{"n_layer": 14, "d_model": 128, "n_head": 4, "n_kv_head": 4, "head_dim": 32, "d_mlp": 640, "vocab_size": 2048, "activation": "gelu", "norm": "layernorm", "norm_place": "pre", "norm_eps": 1e-05, "positions": "rope", "rope_base": 10000.0, "rope_fraction": 0.25, "qk_norm": false, "attn_scale": 0.177, "bias": "all", "tie_embeddings": false, "parallel_block": false, "init": "uniform", "init_std_qkv": 0.0423, "init_std_o": 0.0423, "init_std_up": 0.0423, "init_std_down": 0.0, "optimizer": "soap_variant", "lr": 0.00501, "lr_mult_o": 0.644, "beta1": 0.95, "beta2": 0.98, "lr_head": 0.00822, "grad_clip": 1.0, "warmup_steps": 200, "schedule": "wsd", "decay_fraction": 0.707, "decay_shape": "linear", "final_lr_fraction": 0.0, "batch_tokens": 65536, "seq_len": 512, "doc_mask": true, "train_tokens": 175100000, "steps": 2672, "dataset": "wikipedia_en"}
Each number is 128 + 24 x the weight over its row's rms, rounded and kept within 0 to 255. Layers, rows and columns count from 0. Numbers have three digits each. The size before them is the row's rms in percent of the matrix's.

# up: layer 10 MLP up, 640x128, rms 0.135, rows 165-264, columns 64-127
# down: layer 10 MLP down (transposed), 640x128, rms 0.143, rows 165-264, columns 64-127
up165 096:163163123151108119149110123131096154086130146132189089114112132100142134126122181132104163100111091116151091137118112112091139144092084111160136163116168100144131135147067116124149109063106105
down165 091:100144149132104128125124158107157154165118124107113120121136140121107084139153172110146113142109130161115151123142086134157097085117179142153114110157148149142100126076090133110101126172157149
up166 097:173093143109089151164117145097139132128104100181137183106130157077108140130140160128090151153155115128127077116152143100130138126123146107103146105125165135115126087152101117121097150125129109
down166 099:121146075115163110129144116112111139155122175149130148152140127123131133130102143100154133117141105140141093119121125117093142108094124122117101159137086127136174154101139137145151126123125119
up167 107:156120155100095136143135147099117129092138106094111168158158130141142132106128128118115122093120095128121114113115125105104109121110118122110175115109132114161164196120091109152151125149110130
down167 100:093142125163150133109128146126140106139135138086148152122164152104125137139135176142162167151134138120136132123143141149148099117119172111196136116135161166112154115141130200112155132121115113
up168 096:146148136146136157134127144116115137132095120143139066116126108139135119068123123127198148150140148151134135129116142099136131126093128143124123174121121144108105139076144141119143110159121121
down168 104:152127175124120169150133146152080128100164159108116084155105110112119135145146133159138112151097116112131121098129142154128160129111117135112067114151147082116134110138160142120086128134127154
up169 099:123113097145139129155157124126105107129169088121137110137148089128118131145169126151089090181091121184092073132104130150121149139128098143115110148137113141099133122112103137109187125125085179
down169 095:114112092119148123121124137132092102138122092127099165104101140116093096128103180108143114123180158181119146130133134090143102125105123134184102125114110159151163116131121149153169112128126138
up170 098:103155138076176099112124127135119110142126088115169119114128170087124111146084152127143119103151131109146113096152141158153113145125096105113106124151135159143169115164083138121094140098138081
down170 098:124143101111129147172146140140085120121129130100107181156116151139133148142165152104148091139149116103155142127133126108150152119096108148121133149102128111141160130119154143081136136119119183
up171 097:129095114132070095139129159119147090124093112168125122131123113171142104189106132117106135123111157086089130138138116101118153121150121136129116109126134110124107129119066161141115114129111150
down171 086:099094172102160125151113113131086126129143117128125150154143109145125120059122132157137134074088106129133100136109152100130143137125135128135115087122164138145134145102182124048114150114120099
up172 113:124141141112142174107141120073149159081114112150193097119166109144154112126159135126112111114123124102082160103097111135157155122084156099117164098134112134138104145149110111093144095108139101
down172 103:154149075105112139109112107137123080130115130116117139130148141121156119131122114125119150200090124158109124141159145140105106155152130128131086124143137190116130123089148120105162126137146125
up173 091:103133162162141108082135107113161117110113126134158099131126152119120113115108137142155084153130122117128114132170127173093126059151131133121109119103123106111092204106111166118077126125126131
down173 110:124111111095113046143099145110105176164143157136116103117127103124158184103138099104092163130102130122140124084106103110196105135119126130130107154126121151157146121151146088131164123164129111
up174 096:149122146120109138123098162122162135128124115122132131105127168126142118133121114119107106078160147120075115064159088145092177161111151151115141127157142116149133112152146147087088162153150104
down174 093:143103114194135123133102095118095101122135122139111113125147155101149132117144154116142108140134113149139069147132123099153102149139095153117166076118138167090109078125105091134116126136131130
up175 099:136128196077109099066102160105135110080133099137141118104134152140110101116152137130131124095159113102106168153118105149138144105136137172137161126138103131157120107132115189097131143112115130
down175 098:066124086144125125064168096158081131121134121107117105167106146145133106132147106119142118132146157136096103083138102169107090124135130133100172114126097117103141131126159139115132122127142111
up176 104:151125136174116165128091154155163101147125120124093144152101147130162114138127130163120111094126121129139093144147133155135113168140076118138121168141151138135103150167093131121199139096124156
down176 102:090149116091101153141165140144103069126119135138139132149111100144126139109142116146137159149137115090129153139131121105110098148149138101129128121116144115169128128110089141103089177139155124
up177 092:132111139131153116120086141147119106131130118161104144101110144129151129102125102133152153107095104121102152085136082126129214091134147138132106164133133075121111143075092118097138126126116151
down177 087:137102108127084137156128149099103123143134052126130139126118114096127162143116115108116156132130134138111086097118130163173054101135124113120139075171133116098103137152148138142131134107140150
up178 095:124132109122127132154138091090129127138123119149117087116119113126108133163118117126140144143189066169161131111174098191120122138168136153101134120100146101154154152109099148114138062144155155
down178 097:133139116102123146115128059128092137114125129094105150125134124114109127104118113106116170145077096125118090151089144108150112082102113149153126144170129122113140098120122098124103176136118096
up179 105:097134144129091147100115113126110131096162162120122098110133136120104177179127122132113127197167133090156111121143081108116139073106116139151135116107151158149110146077122158133167140107117110
down179 115:126107104118172094165091085118143117144095133129137095161114116126128120127155137111125143127145157129132149164108124127131183151067134106079142119124124116139121099056096129139141141139110114
up180 104:147118108174131145146081103117169128091093115127168097108179131077103097145129118117198104174133140145092141134131093161117119119106095155147123112158108116143177101080135144129119101088154139
down180 100:133114109144141080210131108135086166097098105135126096139144110116149120120116159145176122113176130162153126178116106132134118140118117148147147150143101138155135103147134163185122140124146161
up181 101:159105118136093108137107119129118123130135079153134139166131134113190094102089125116101160154109106155159183102162107146114086132161130139064107131111123146115113162145135152077144111119102157
down181 100:132112138118159143114122096126119088117152121165143142076115144095148138123107116130130132123103135152091085129138150181091151117123173130109141156182074117139143131135108123078097120125093104
up182 092:166128171114127138121105140109099143153118117148143130130129131139128121116115131113138144128149113162025112151102129137120107132115095184120112165148102149158119142126123149150098137107074121
down182 094:156117149120143096161126107131101122102140109119062165120119156135107105175152129140133170133092118137145129082165114147158133108119126137114138128094122166119178109111130123143141129113155113
up183 107:171113168131135128068088161155132114130141113109127097089155143136126116126145128176138122126165152074092147160118108145112138134134129104143130150144113073140159121110123113150170083094115117
down183 097:158148157134136092107068089086079140145123117134104164114133146153116114142110127100146113118150134108137130129109138105104136128138135172113124138150111125094135100090135112106113126154132123
up184 097:137105105123124133161125161111133140132097101113105139151051155116124156133143138182089113156103128138112138097117137098155138124121182124072144137103108127166103136125098103141141157137116093
down184 104:124124162124104119133086124098099151098142115116148127159112148123169129149134180182132116161136123130118188126110127178087129116147126116143100128122082154132103102123177139163113121118161147
up185 103:134151153137123141117168110116134108107084122131150108156083129130131165147107133146166115119096106136107157131142161142102140147112114117147086119125093082137151154108150125148141191159101197
down185 106:160136117148092127129095145122119164101159127158095144133128131151191118090131146138165131102135130082097099162115083084165113108121095141107146129135139137134100144154142107134149130095119101
up186 097:102133128119142043090124155147155143153101109127138156099126139160118099105108119111102112116127128155134114146162080136092152151163103130125130139113139123056146122132124110111122147113156134
down186 098:145149146146109125098132090138126098136165100116082121119220129111109103130136128122107117100117155165144132165149122153088109127124157109132141084130123124145123120096134130149153122118131148
up187 105:141106163125147100086109113153095132149162093190116122106136097126103161127168114107182090111149133097086161110119151144110115146097098101138138142152161143115155112155099146122118116112110114
down187 104:103164177098109092148143187148179137108107103145107139132152167159140119095142145118138119136141092139176127112104096127128129144106103130098111130112162135136119135176123126130160150155159158
up188 096:141116150145106154110146121125188113090139143109135137108151123117117113089162113136109153115144119118176075136117149126115114116132135098127127122135135156121139117105111185122069159124142104
down188 094:088115127148134102118106135111137103135135144089093103094111086068169133128143148125111111138132138164166146077170154163151112115099116162102150153157114123116138147125142109115140149141090136
up189 098:121095131100142138154137156155142133093088103131085132144143131125108176131165113105115173171075136182107169122132144136117126133107178164118119124143112154116155138111149127111161092133156107
down189 098:159123144158141137126148107123142100139130132161099114135130141145184073135114121081153100118107080119131155114118104125150127130155194126128125078158095085138100140130112131141119135124122187
up190 106:136114127159129140170084133158136156116157137164155106122174125073107135117122143154115095164172124154139122105122095149104166100085104151093128137113120107144144144148117132088139140181152116
down190 100:111156160129144150112119123096092159120133139165104140119122145150111163149169122175131149105106117099104159142109155140118122177114156099139130097096073125139135127104120121132215135128147142
up191 095:146100146105083173153077166147136090150082101088146145144151107143059105142148129142094111126140139175112094108115083130131135140162108130117124130152171124146154135157141157138144120108133130
down191 097:096142097122100145160105136115165148116153115144150123178127133143115125144144139126108131089125147092173175183136147178137136093141163151077126126116127147129131085146166126156113143179144128
up192 106:139102102130118125129178119103145122131145102126142131169168148116133168111106161108080132138112138117125142109135143149177113120093147161169136113126124150107112162125114138108131122143129163
down192 100:126146100126168126055130137139125173141131155089072133136136071133127116124131109124132163132141112103145084115124112090133147103094125114071145132129096133139121127108162089130125135110089125
up193 097:165091118116133124133137161132162115132132140152130125131132109120110128098110181087151202146164127123130108132085103143117116158103124126090148140120123140100118113175106103121163129106117118
down193 091:147140127113139145085138122139115181132104141117101120127096136134129118137172137129056110128126138103130137093174142124157124135115127124186111132136126166175122124098102135118166145110087138
up194 098:162123120123146115132147094150127110103081194135141099128114128104103137144167120141128089116082160152171116111156120130143103134142125107129137152108105144151131107141134168117154160124195129
down194 094:115148125148183138118122129149147142110142114132125132127125140136112130104107150103149115127135115109171126116118140093167109107095135118135137118140146144123103080116138136123106122138190168
up195 099:072115152131133099133138157129115159132112115156107121160067110068120134107125104179160116119129135124100096126112171131127134119129149104142133121108111110127131148090136149148151172141138120
down195 098:170149118136114132116107114103159122123135122139122130119140161143136083112153159091158122095150132113165121151102103106128066143103149112106083144116099183144145157119112142135134151132064165
up196 107:124116148112178139082135143101135146103129124170146117123112103123101096133155155097091118135106108119103099151154145165119136142121131125123139162131149131137118100081114130110167143151133139
down196 108:134140151098124107147128149144112152125126164121120125161166134081094119115143053177157139152137123117137174140061196147136134109110127113153157116116108119091101111140146136104124175096133120
up197 090:143131157110104174106122123129112106126105116160118107084164094094140097131157106161115151158164113123139119131106134188129118156174130154090115137134166144151164124073116107120157124118148126
down197 089:127096142112169125091172123077147135134150133122131140140124086111125112134090180141145131111146135133138127126078119094136088122112151122130118125136135199136117136122124076112170093101114153
up198 097:092126105168122111117121108121147087106138149125159095115135096151141136156084119164132155101112118129143123118081133117156149081137127152096177165103123132154143167120077129144131140121121091
down198 102:146128126097105147143113168112118101138110134132084132166165130158108140103137142124142103125121135108123165156158142101085106157082129056135134128104123121137094139183139121074134100146110144
up199 109:082154155128135149083153080178128144103149110122163128144144183107145127078154169151120117127128126127106141136114169142140173088122119110128122131125137122120168119155128104096129137136154134
down199 104:174112076131114145124137130149118105131141109112119096160103127093105151137162089131104135129160104161174162122144135123146107132144160134143094138100079143123157173106102129146118125194100104
up200 099:148131095127124136143119161134110098133125153141116148146165183107143138131125113122161162111144139108102133118129109121112142139107117147136135105161159119105138088114155090120156151145120080
down200 091:123112138110125127116140116092151143120121140179132152163106100124090146107134128119128122087084088112177091100136125104140137123186129129125143107116132100117123143129103155151127141122194162
up201 108:096107129097101111140117093130149147155121141129160134107137164121126121134093156171115134155087127142158131115137119131118069139097121094121125109061131151164155131136119122124088116159124110
down201 114:137116134138156163106139145162131111103138142127120145111167090128103127095137112118126110116158112158168134134124159114168150182130100133116107143137123110114116114145125114112138110079153123
up202 096:145130166132054099142112113139118100137129135165135099142117115166131146113155145136104127129122140122116142121060136123080154095161148117156183153114095140121126132083129100122123124086083125
down202 086:140184099145193141115153107133109121123111166125103110135147118122173117148123117076158121131136146121137131141146137110098097164154143157102140134118133143158134100179118124087127107117124096
up203 106:093172154144139135128134098114145108104128142122135094129102153135129127150136137128106097145149149066117179123115093161168117161117131124124162148156065141171151130086089126076153133140145132
down203 097:117130101132124148134155110106102102168124163147134169137136155080114130134173118130099126115072076132139084167151167120131118137130161087155100111090126085122097136151172092146099061149104152
up204 099:153149163127160133157157109113130137106145111145133169116110143123108095143160152156139126146119175164156123110050118113137072121103131124135119109144135143133119088137110144129146143163112132
down204 098:116181104133170150112163130134132130101113116168146094112139109132150123123097082112128154135179133120144143119127116099080142128157155139145143157088118105092143153106125183153073135140130103
up205 092:161102134138150114106131115155101145093163098122104121135152103115153117126096146100133138084147146158118127131186106117139157136154138115108173134147158114149133133110144130123102127145133114
down205 093:112127111112140160159120167070140111139128163153131145140123173157122129135145157122098126167095121151198109100117111131120115108099111086187140123138109107111107122115128118144163064139136132
up206 105:094179096134117143119162119138100090115108156144133126127132109107128136098113113115120137097116147143123102130116125130125183081122149125149130185121132084152093125128120103118127158096097127
down206 099:176110116150120138150093124090111111103129129061137144126152126065136124120106161112144130153145109125129170145122102132103082163138132182114159102131158151119169143129190129149137093110124121
up207 095:159101112128161124155144140069128147118123150132152129145125154133124147116127125144138128111118141138120105116148117091150123115101155122078156137137137124133107109116092135126159139133153126
down207 088:092164142156138117109146094106141139166172132142128106127122136170117112130120131085073115159139101110155156139152145142096116142164138155135129122114128154111106102119097124168133126120173156
up208 101:103139125122162156103122111124116134100132083142129116114112146119162136098148128141147097164072143125100148140140148151103142115157138106129145122133106173114086137103096118128125139151098117
down208 095:109113095104126119151131132108119119109104122167145119142127141149105149118098152132135098133196087127136182111134148148146081113188126158124123131130126077120119113122142126164163106143105131
up209 100:120167076131106162124129109128161098150154129115120100143196132147079127114108118124130155142070131149125098126150123124127148162143172130123109138135138128141132125124125130187115131142104081
down209 095:152207189117154112126117133125117125143110142167131088139124091127155142154133071114107085131113151099110161118146176144097144139130115123118160111152137116121146088158124123121123141150111093
up210 097:186099129122100092100123137120142134129133086128084099138128122106131118096095143130144144161164125106127154161126098145138092133109111103150141151124140096133110144127136127135100113134126189
down210 103:155137108135143066123130174122162164134191137113090096149131125105147141130164121113148120130125110169123114145107108139154090152178110097075155152127150122129125153131138123132145143122093136
up211 100:123152129123092076103108156106136162109087082139115127093139142136163114113101110136134131134144100113099177137147077133123109130154134141127106139180136141110138110177099154140155117155119092
down211 100:127126108106128075125166125133136117126153122121114155102092145115098144139121131121153122131118120132120109133157100143143110113080104095066122134144192078094144148128123131128098116106139126
up212 090:147095126134084100103147120192126120126136118122150118122122138133124131141129145150137120120104082131126125157137139147163106122126149157135073141118161141099174159111153130134099138097151149
down212 089:127131141131146128108110173105088116107149124063124141133138125110110139130126088128137078119127138136122166075141136101138120073132112103112152140159133152110098129133124124181129080097083166
up213 098:120096147111105069128160120093103117113134129110130120133188147140151146119089130095110159102139141150087148157181129107133150147120149169149128142117130135167138128143123111172146113108104114
down213 101:148152111134148185154165101133114111099108152125078138138113117144117149149135107137142126102103087121148122146129127114137123122102128089204161115100141114150091135118146148154120116140103152
up214 101:113187127097163095122108148153120093123116078152170126120135104142164136127162136126151113160104185128132152137143124133101124096141103161085155180145119159145115132134063115134121104101120073
down214 097:163101134158117154084181072116121168139100106154132093123153117184133122184103119130113129124137105137092152163114158174162125152113127106159105146126123143117108094129169160136111153135112153
up215 092:128136092113145101096150129073134124145134132153143144166130104097103127130124147136127131117124180110126141117094109132163115128091102141126100111179142122154154186135133112187133090173146139
down215 102:115139114126193155126117086127109149136109166121143101155084133135157092177125153112137079136131101117084124149141115119165133137109135150164142158119135180117126128098126124132099089127153136
up216 097:098158106137113085143116082128134110099094121121154097173109113129099113102141162115113132091114142133157147108120148137168128122126098096148120093116126167142097118162106132123150138125131150
down216 109:142095102140119110144084121097120123141134104120111129106162180115153147115163121123182153099107143140119164155102123111113129087072123117135139128122121161100124102132119144154124137128153101
up217 107:099122125140111171158135108092131134111105128127126172150153096119100112140173166147079136157125139119182097119148082133119120143070153138153162106136112143148134141150083146141128141067151123
down217 107:147105109055096105138131115108100091118163152138108130135173107122129101136128120115128110174085130139123118101107101116081134120109124059150121126125119119112107132143134151169129106108143137
up218 106:133163150125136148108121165110114080135138173151139126110153105135150094093121188136161148131128152144147150066153152151110121121185129140102176109074104110109135177104135143133158072137139129
down218 114:123124135135146156135081124118128129150129108118143129126143163114121120138143132177092136147079114118142207131112161118142149155116153069193136135135126083147143137096119128190108139126118159
up219 103:084167155127133113158136161141131151139188108139160150117146142106117132122132137123111110166078108197120136108089160145138137132104132128111160122133134150179123138100066125112157133140126154
down219 097:123134114082149116134133121102136108123085128099117142163112087133156105134129096103168150103153134085159119156128130169125138128156128092126104158108147083096146131109155148106107105106107122
up220 113:091130106126128155119089139161165104095161133118134168152135104100149163112097131174124108159114117119100143124114133169081126143110122120133123105173105130109154099123124124140127110105118139
down220 096:150119106136124157115124125108150160141114089133152132129132139149155144143165142115134151128113124056088125168111114123140150121148145114150130129107125142145147150137120115105158128102117145
up221 099:166103144138151119174075176133114112134095126086105101134129143130068148073134114094103102078144153131141125132099121142140099076098058126144159109119107140130192111129093139102135148108152101
down221 099:134169113127049164119130158118134161149143111145147124127145116144107140171106127166108177118085141080117134127126162154127138122118144153143151154134136123152117157133117094095168120156090142
up222 108:102147100145121094163103136133123125125100154121159094153133146111132158151135144135137159127133127100135117136132158155120093142128132070138117101116128181173163106149097116141157125127131116
down222 111:138132114122124142101127153129122109105136118088140127136088107140132155099116112133148132139137155171097157155139149123086148135135101110126123130130113126115102127124087118190159126135124147
up223 099:134147146123128110134096125120121136128077182084117103146169084143151105111074144121145148167138133124116167082131181098177129157165119107170103105128106097104127098115112128124159169144107155
down223 104:103133122158121157164130160116129138154143065090105136129138136119155122097134143115134127143165117142136161187180151137130079111144127152117127147153143126092125133101154133120098164103167145
up224 097:103147121142138087112086148147094181114130146168085113134152111145074135141116116132109133125142125140093129121110101141119138084114137103128133113105155127182124130143079121155158145118166135
down224 103:131125122167105110145130136117149074127160101085122180121148110139147126133138146145149134127138138117138140171120130122141139120116127152134114155139091072144124145117159143169063134106144129
up225 103:149108124108112159131137114134131078126096143120092146167120093157113161114122164149104133176103119130112166157125114136107143104134184131145149128149123064136082106103107094109153112112129129
down225 097:122144127122107126151139148136152134141122126117157103109114161108138153121130142152106134129116096145135148099112122136109107137093135153067129097183158142111138135132185156119119163149154136
up226 101:135105154146127103131131144125106112089135116088149155150138139140080093074131114164158121118125092096127150150119135142140141149158130158133107148147156127150102184111139074111145157075148207
down226 100:129100105109113143157120103113138084131139129117141146134164093126126158162155091100114136158132144176126147147172104136090151174128117116127093113129125125143118124103144165112160107138112109
up227 095:150163141122186118132093108126139143096154116131166101133123147081151133105118157105176162137110112107157131143119117117154135115095111118124118085097115124117143157083120167144119147161117112
down227 094:110123133149114119138136136147152132116133162089130132123114127153159113164134099152162135137139088134132100139169160154127101103117109117114101174110132125094094126145125114130185165136074134
up228 104:070127122164124078100113137070077141121115114138099119122173112072145140121133151139125147122096100144098122152154118131132140120104198118169108148138145133152101124158113126142176161129164118
down228 101:093184151140112108134136115137132113103091120132162106096104139104116129117074124171144127110086146150102149150146109157088115146144138114124125121101134158166130055146134105123103157146130118
up229 103:123119147107134139120121152117147075097143126137099138141161116130153120082151146141114143141111138085107143156138108143124124120115117103090149146107114092164153160106134112117148153155155129
down229 103:116142091148122130162126088114114155150147099113139137173114146094068102145154132110166149148107123147185097135120137138144140143150138132106049171132133101086121103165127124166130135125127145
up230 094:155118152070113127091134128157104138063144112123087087126151139106145101105120113120132144120170117143117165138131123106124134099146176148129177113116147150137171127138159161077162151160101079
down230 103:151129088134088132141114134120071114126112147151130130128132087121113116138112120121074138154162167123134121141125147090133093137084133154144126142117144106075082080141162165139131098105181168
up231 108:112081112084124129123115132105114152122097149132176130117134134143149126117114141114153138147129137110109118130148157129173143117147084110154105123164057129172121140151097123147135105128112130
down231 102:131113137131097148123139134096137147098165116116061135100110149151087113146124119118141134160156128137119189126129145133115128092086142147136124164150119116134156103143114130105143127114144130
up232 100:124139156108131129114110152132103132119163093147128144130111190097156114089109110092135111148130168126095115120131087100132135141110136121131118132157147104141144163160068117131146123135149147
down232 104:129121116114125129084154161170098127127107127078129148120120139113109065118132123110171083147149150117102151104142151136119104133085151150111111120122099182145126143120103138061160141114122148
up233 101:153150106154111125101136148114170119139109154131145153132176156164113089117093104109144177088141091116092128112167108160125143126133126132107169137133148108116168088112072096092095200102140106
down233 102:128102139121128110108139132122163150135143127203155129142125090113135122131108100120134077134157095114128099090099133117122132181098116135102152129128082107114097145112130114124148156136129143
up234 104:163132135125136088149155101102122095100107147145088126126152092083152156133100149140105110157124149101122177111137137125166132136123158176138156176165155095111146148156118108138144134119132158
down234 110:113112137161155131152090139091131103113164147105128126148160142188081152130110080117126143154110124104111087187119132129135136119124118112159121114135126134155123111154116114086128126094141122
up235 102:118129144120144141103069098151126096130129129116154125118160192096118145139075140115122127141112121112109126159135163154118118108110116111109140120137144141120150125137121130142150158114127118
down235 095:096144107085131130083101093111131100146159121119098177106163115107128080103147135087123111187137121162101120116130169122144154179169156125093128160102126140132128111133133122136117191109102126
up236 096:120183124147135101096188099101134108096114101158151139130109094082112174148103126140117120140149117118155135102142134130129138150137144165093099121129131115138142153116142121074121124122098130
down236 099:114125133127162157142147109108122159141107140126128218130124075101150117162166119099124136163121149156097127132135111092127168139139110094125083129159141092175072099123128162094146124135145089
up237 099:113130126133110120136093099103127100152125150149136089132122140160126154091158144125100139137105142117097128133084140162148107189161098068129133117134124151122120096197079136126126139160142131
down237 101:132153173119164113114109145129098144121156184078082144107165137164125125152145171087133145165147146140142142099104089178140149127143089150099125154104149139135132107145082090116117131140118125
up238 088:079152191157139142143137103113159164100164094159105144140111095107100127114155108134160124126139114139126136120158138148177103128129144089143102123103156139120110132179093113133151091107150148
down238 095:155123159131099099136112153147155129136080151089069126116114134141109082162134149121113081128111163135173169128149125167130090122096112132129137113124118126196084145149132101089134085093163108
up239 103:109154136099150131114150093122130128083127144093117145100141154119120117143148179114152055150119100105126100123123153134133115111122154121069100172136098167103175133122112144144129162112101122
down239 104:104124128129104115099089121106165109136154077126149160150123168148110111165152152142141093124127118135125139108155153184078175099088159145145136134120121139103140087117112104134180174125136137
up240 088:136139125176139169177137143147174171117119127149096151072117072142164139121095163141105166137120140129095126128160122090169095146164119133125144126158122119141132145113089153141135130105117108
down240 088:144133078135108093085126147131123101115129135107148091155107146140113141136121112152119158154110130148132130150158139119089077105152153148119140135112146157151128150071131152132113125115107150
up241 084:140134094146132128139137136154135102105150133113134132077117092143126162105107124118129130128153158113127112174108082123127163117124121116123109142140111091178193108160128123144133095092115157
down241 090:158201126099135138174101103132119164113155168115153161158134140139101112157131133102129122130131160124131136140116118174175154105095108176103134158113102110113103117130117089142137124132134119
up242 089:119112140146121117115125163129111150150149131130137086135109130108093140151150157154121115141089157139122138104090137168140107112169168132144125169113088131147157137128092144119138139097130145
down242 087:136089101117124168146067146116158142158120141178149142102128129151133151121170117129106132110154142148117107133133104119083136095087142133154145136130135086133122123169133146138137097154104123
up243 093:169133062132142139128095156092122128135127106128141129089154125113133117144152142139082153126114089099126093114104157083171141091122134135166172125132144162125136132101136141145096120142148116
down243 092:138140130141107144125175132140169135116146069127135137116102118165124160102130134118167151118142124126147131177122123109110143169126171094094085112117100129118119127137109124106085116132155158
up244 096:133139115132075120118121137138122142139136087143091085154137089111090102095081155089071171093086128147111098133162151119156151130128107148119182173142108130113111125102086159159151099122157095
down244 101:129175102106167153109146094089087137131154147116106113126106124098151123118119151141128149124091149145147137171137136125119154115145127084131145165139138147134164138133140105132095135149124151
up245 089:141156113111107111116118146115150105116153080152155139143123139126100144126091119153150128129144103187139123156108152111139154139105134139104143123090122123133152183142105117111171099155109138
down245 094:144070098150134168123129105143101097155138133150117186133162126125131175150134106105114145126118139119171124163126119104115113143131097066129125094109132135131112099163144109090161075104119158
up246 099:173117132142091179110097129105126111098094135175163132122112099103148119134110118160129136113131096132144139124122097132096118129128144113095156077111147128132095057101122140136147102131120156
down246 105:138107101118135108158156140148133132153152165170133107146134112073104122146093158104170155121122116077153157115110142095122175117148127141145148119135131128141128105148134130091117169137137139
up247 109:120087126149154127154130144111148129170175139125125085104140128109091105130145140142134132167138165136130119125089157175124127135117099112115110132096119112078123179094116157156130150112138134
down247 103:149142137129141126117153096144133103103114125135128132136167125160142161135177079153133119113118112147132168150089116104191113151174113061139126124145132131108141119071114121133111140131103194
up248 111:153120119111124078127097093099142138135124130100160137162143134121123127148095152138164107144150101118113118118133095146164160104145117097112153097163140135137095145109133134073062145125123157
down248 102:090140126111144134132089158153087154122147122119140148091102139116110092110123129141129149133155107176146100147112152156104138154146156145127161165113141138178132152112159160086098137114160170
up249 102:117163134118105146089111120099101118184124095127126147104100112110136098099100085157141117139140158091147140121091126133145099163126133175089153108142120069152136145125096136147157151077120122
down249 103:114102140144158139104142130176197149125123147145095074127135186132139137096100129113124108100122110171142121124166099143096125095109106112182144125110127127145137144131098119117129132176110146
up250 093:150137115158124123167140101126071142166137113097102122117114072099112133132171137148107101160134126122143130138133171175132112106143143131112167140140138041135139126123128109128143114097128118
down250 094:140138157135087089119129143128144144131125127114114128114142122115133154132109149143075128088145168149147151156116111114114139126102110082128122146161074138119115132128141146131137157174091144
up251 103:152118124109124109148188154178144115111139127142161122117132147122176160131173114140126155146086187124104132136108122121149120151192125131105110090140118159124186171097080137105116140131118148
down251 088:104152160172125120157122116070130143142167136122123116106100143159095137144088182126109119125145091134125133084137178121091162115078143134115144141111117124108122094107158113145121110162160127
up252 108:115148128134139097148092135128158107094080158117143095164137107107108111133116159164170145113163110080097146133117142156134141115095143093141154131119184110157146059124096134111129106104140132
down252 109:108156119096145097112123160115119148194141130128131118111079112103126155146113188120134140147120132149118088111133169093134151177104135141151122118122083130103137159102109094132163157154131089
up253 108:160130098118101124146108133118140117150137117189138084185108129132138097093109113111145162125140132137120119118117120125159092136113117143089153117095130130135125133147115132114143130129154101
down253 104:130132137108159151135102148116108143128146127122176186108116083094103096133110137144119159121167119117165112133159072133112162125090136139145104177148136150126099131129157117143113118161104178
up254 089:139114129119110105099152141140115117156107096140149125133150097126085100106137138137109111095156121122184106078154068136138140162098107041119109106111130137183117148147129141106121121125118107
down254 099:138138117129145096161099155099119126096105136111092146172101176180107116143162132154182142097134147118104124150123139145159155119137128186133094137176120115122114105106139133163124173118102170
up255 104:153125145153121107131123120126093111134103168118092119133139134112134106102154089097098103165071139136148083162140121121111129139190126143099105157137126165129150107168143105154158113119095116
down255 102:173120139141131173125129107103168119118135121115140109118123154118136160091157129149080111166134108126057155143119104067162111107100149136124151124106116132103120123159147127148142131127087160
up256 096:136115140147134104120128118146126120111117125166143135123125118154143171066140120148126103127155160129138166127124145126115118110158139145126087109157118097111161150108112179106115122128155171
down256 091:085181106130141111162105166135126145130137118106126081123151108149175145130136111097121135110130124147135124149122167128170126186079098108136207129155146142132106123143111115154122128111123139
up257 100:177148122135118116063104142146103106111126144126115134158120115113107113125108178139106109148142118113112153115128127106110163109143112120081135145123127138135124093138102166124149148188119156
down257 115:142061110162165129093146150173138160130139104128120150138102120162128167129096131179129087124104109144121103139157119102106120088171137156143125126161137108137100136105136152086169082148134156
up258 098:137138124123141097123134193158152139121156142144114119124127136109109142119127135125103166141121104164152152148108091114091090158139106128129122066136106130148144096073104162125108158100146115
down258 092:101164160113122124117121102091137126140143122083156145156128101127119120167136159157085126122147153119107128107123126128078115084117134124120140134169127114135124106174141161140149092131097154
up259 092:129123149119163147104132097085148161146132138122153130158138112136102159114075158067114104158122151098096108181090104153106144157139139112126157108162125146110137145076107141144151145118157074
down259 099:107124107135174136143120117136144164150134142123113146131123127130100125119094173116123141139105160153130126199097112177136147124152119128133085129090120111108086156138166132123137147125133131
up260 111:144107157099121124147100108140114156102121070127141096123149140122138084094128165088141116103116125095124144131156151133129108108152125131137147130102137140144095140075112158088134130168158107
down260 103:150121121094126106144112109111148171151090143107127087125148122116113111127179103104124121115184123147175128133114143121107118114156058143086126116141188139122143140105088107152121099133148092
up261 102:104130111171073081132120119106139151131124105099121141098135122107129100112102100145136117096099157134159075109133156105116110085116135138105150156143122151148095155114128114160061173132137092
down261 101:105109138092164137129117110130146182126151139167132157156134170123090125080144154131133119131112099135116142111135129113159167127091123152155128151091123103121147104142111122088162106147127121
up262 097:136136164116099156125117134162164155139138131137206128144095131124139152127137159117119132131146150072136143140135137154101111131095095106124087136099112144151154112125104152118123112084136126
down262 102:120109115163139146137133138129127158108118108118113156126171102125147132152128133149138154148123142114117176176120106118139091109136145189107122089133132143143135109073109119138117143122109127
up263 095:207142106148136166146159125121128117111123126087099112128196121124089144158102155104107115119148134177112122134115083133113148119143137098126139113148110127159132089149109073142103115119166163
down263 094:084151120162137143107119116140151142151142150149097134186050111109109075146096094117126119139137098115127131134139153155138126138127145168089134152075108115146118121123126111142145115131139136
up264 086:146110139086152068145130168146102152126147181145124150106070124136092139142129108074129122111107167150123150142107137140137129162119144135089138128115161126140122137149128133141116110135086140
down264 087:123090131161110086143129120147149140157125112148127119149145079131138116104111135172114128142105180136138102130127125145129152127105096146178113112144145058157128162131138154123087148146155097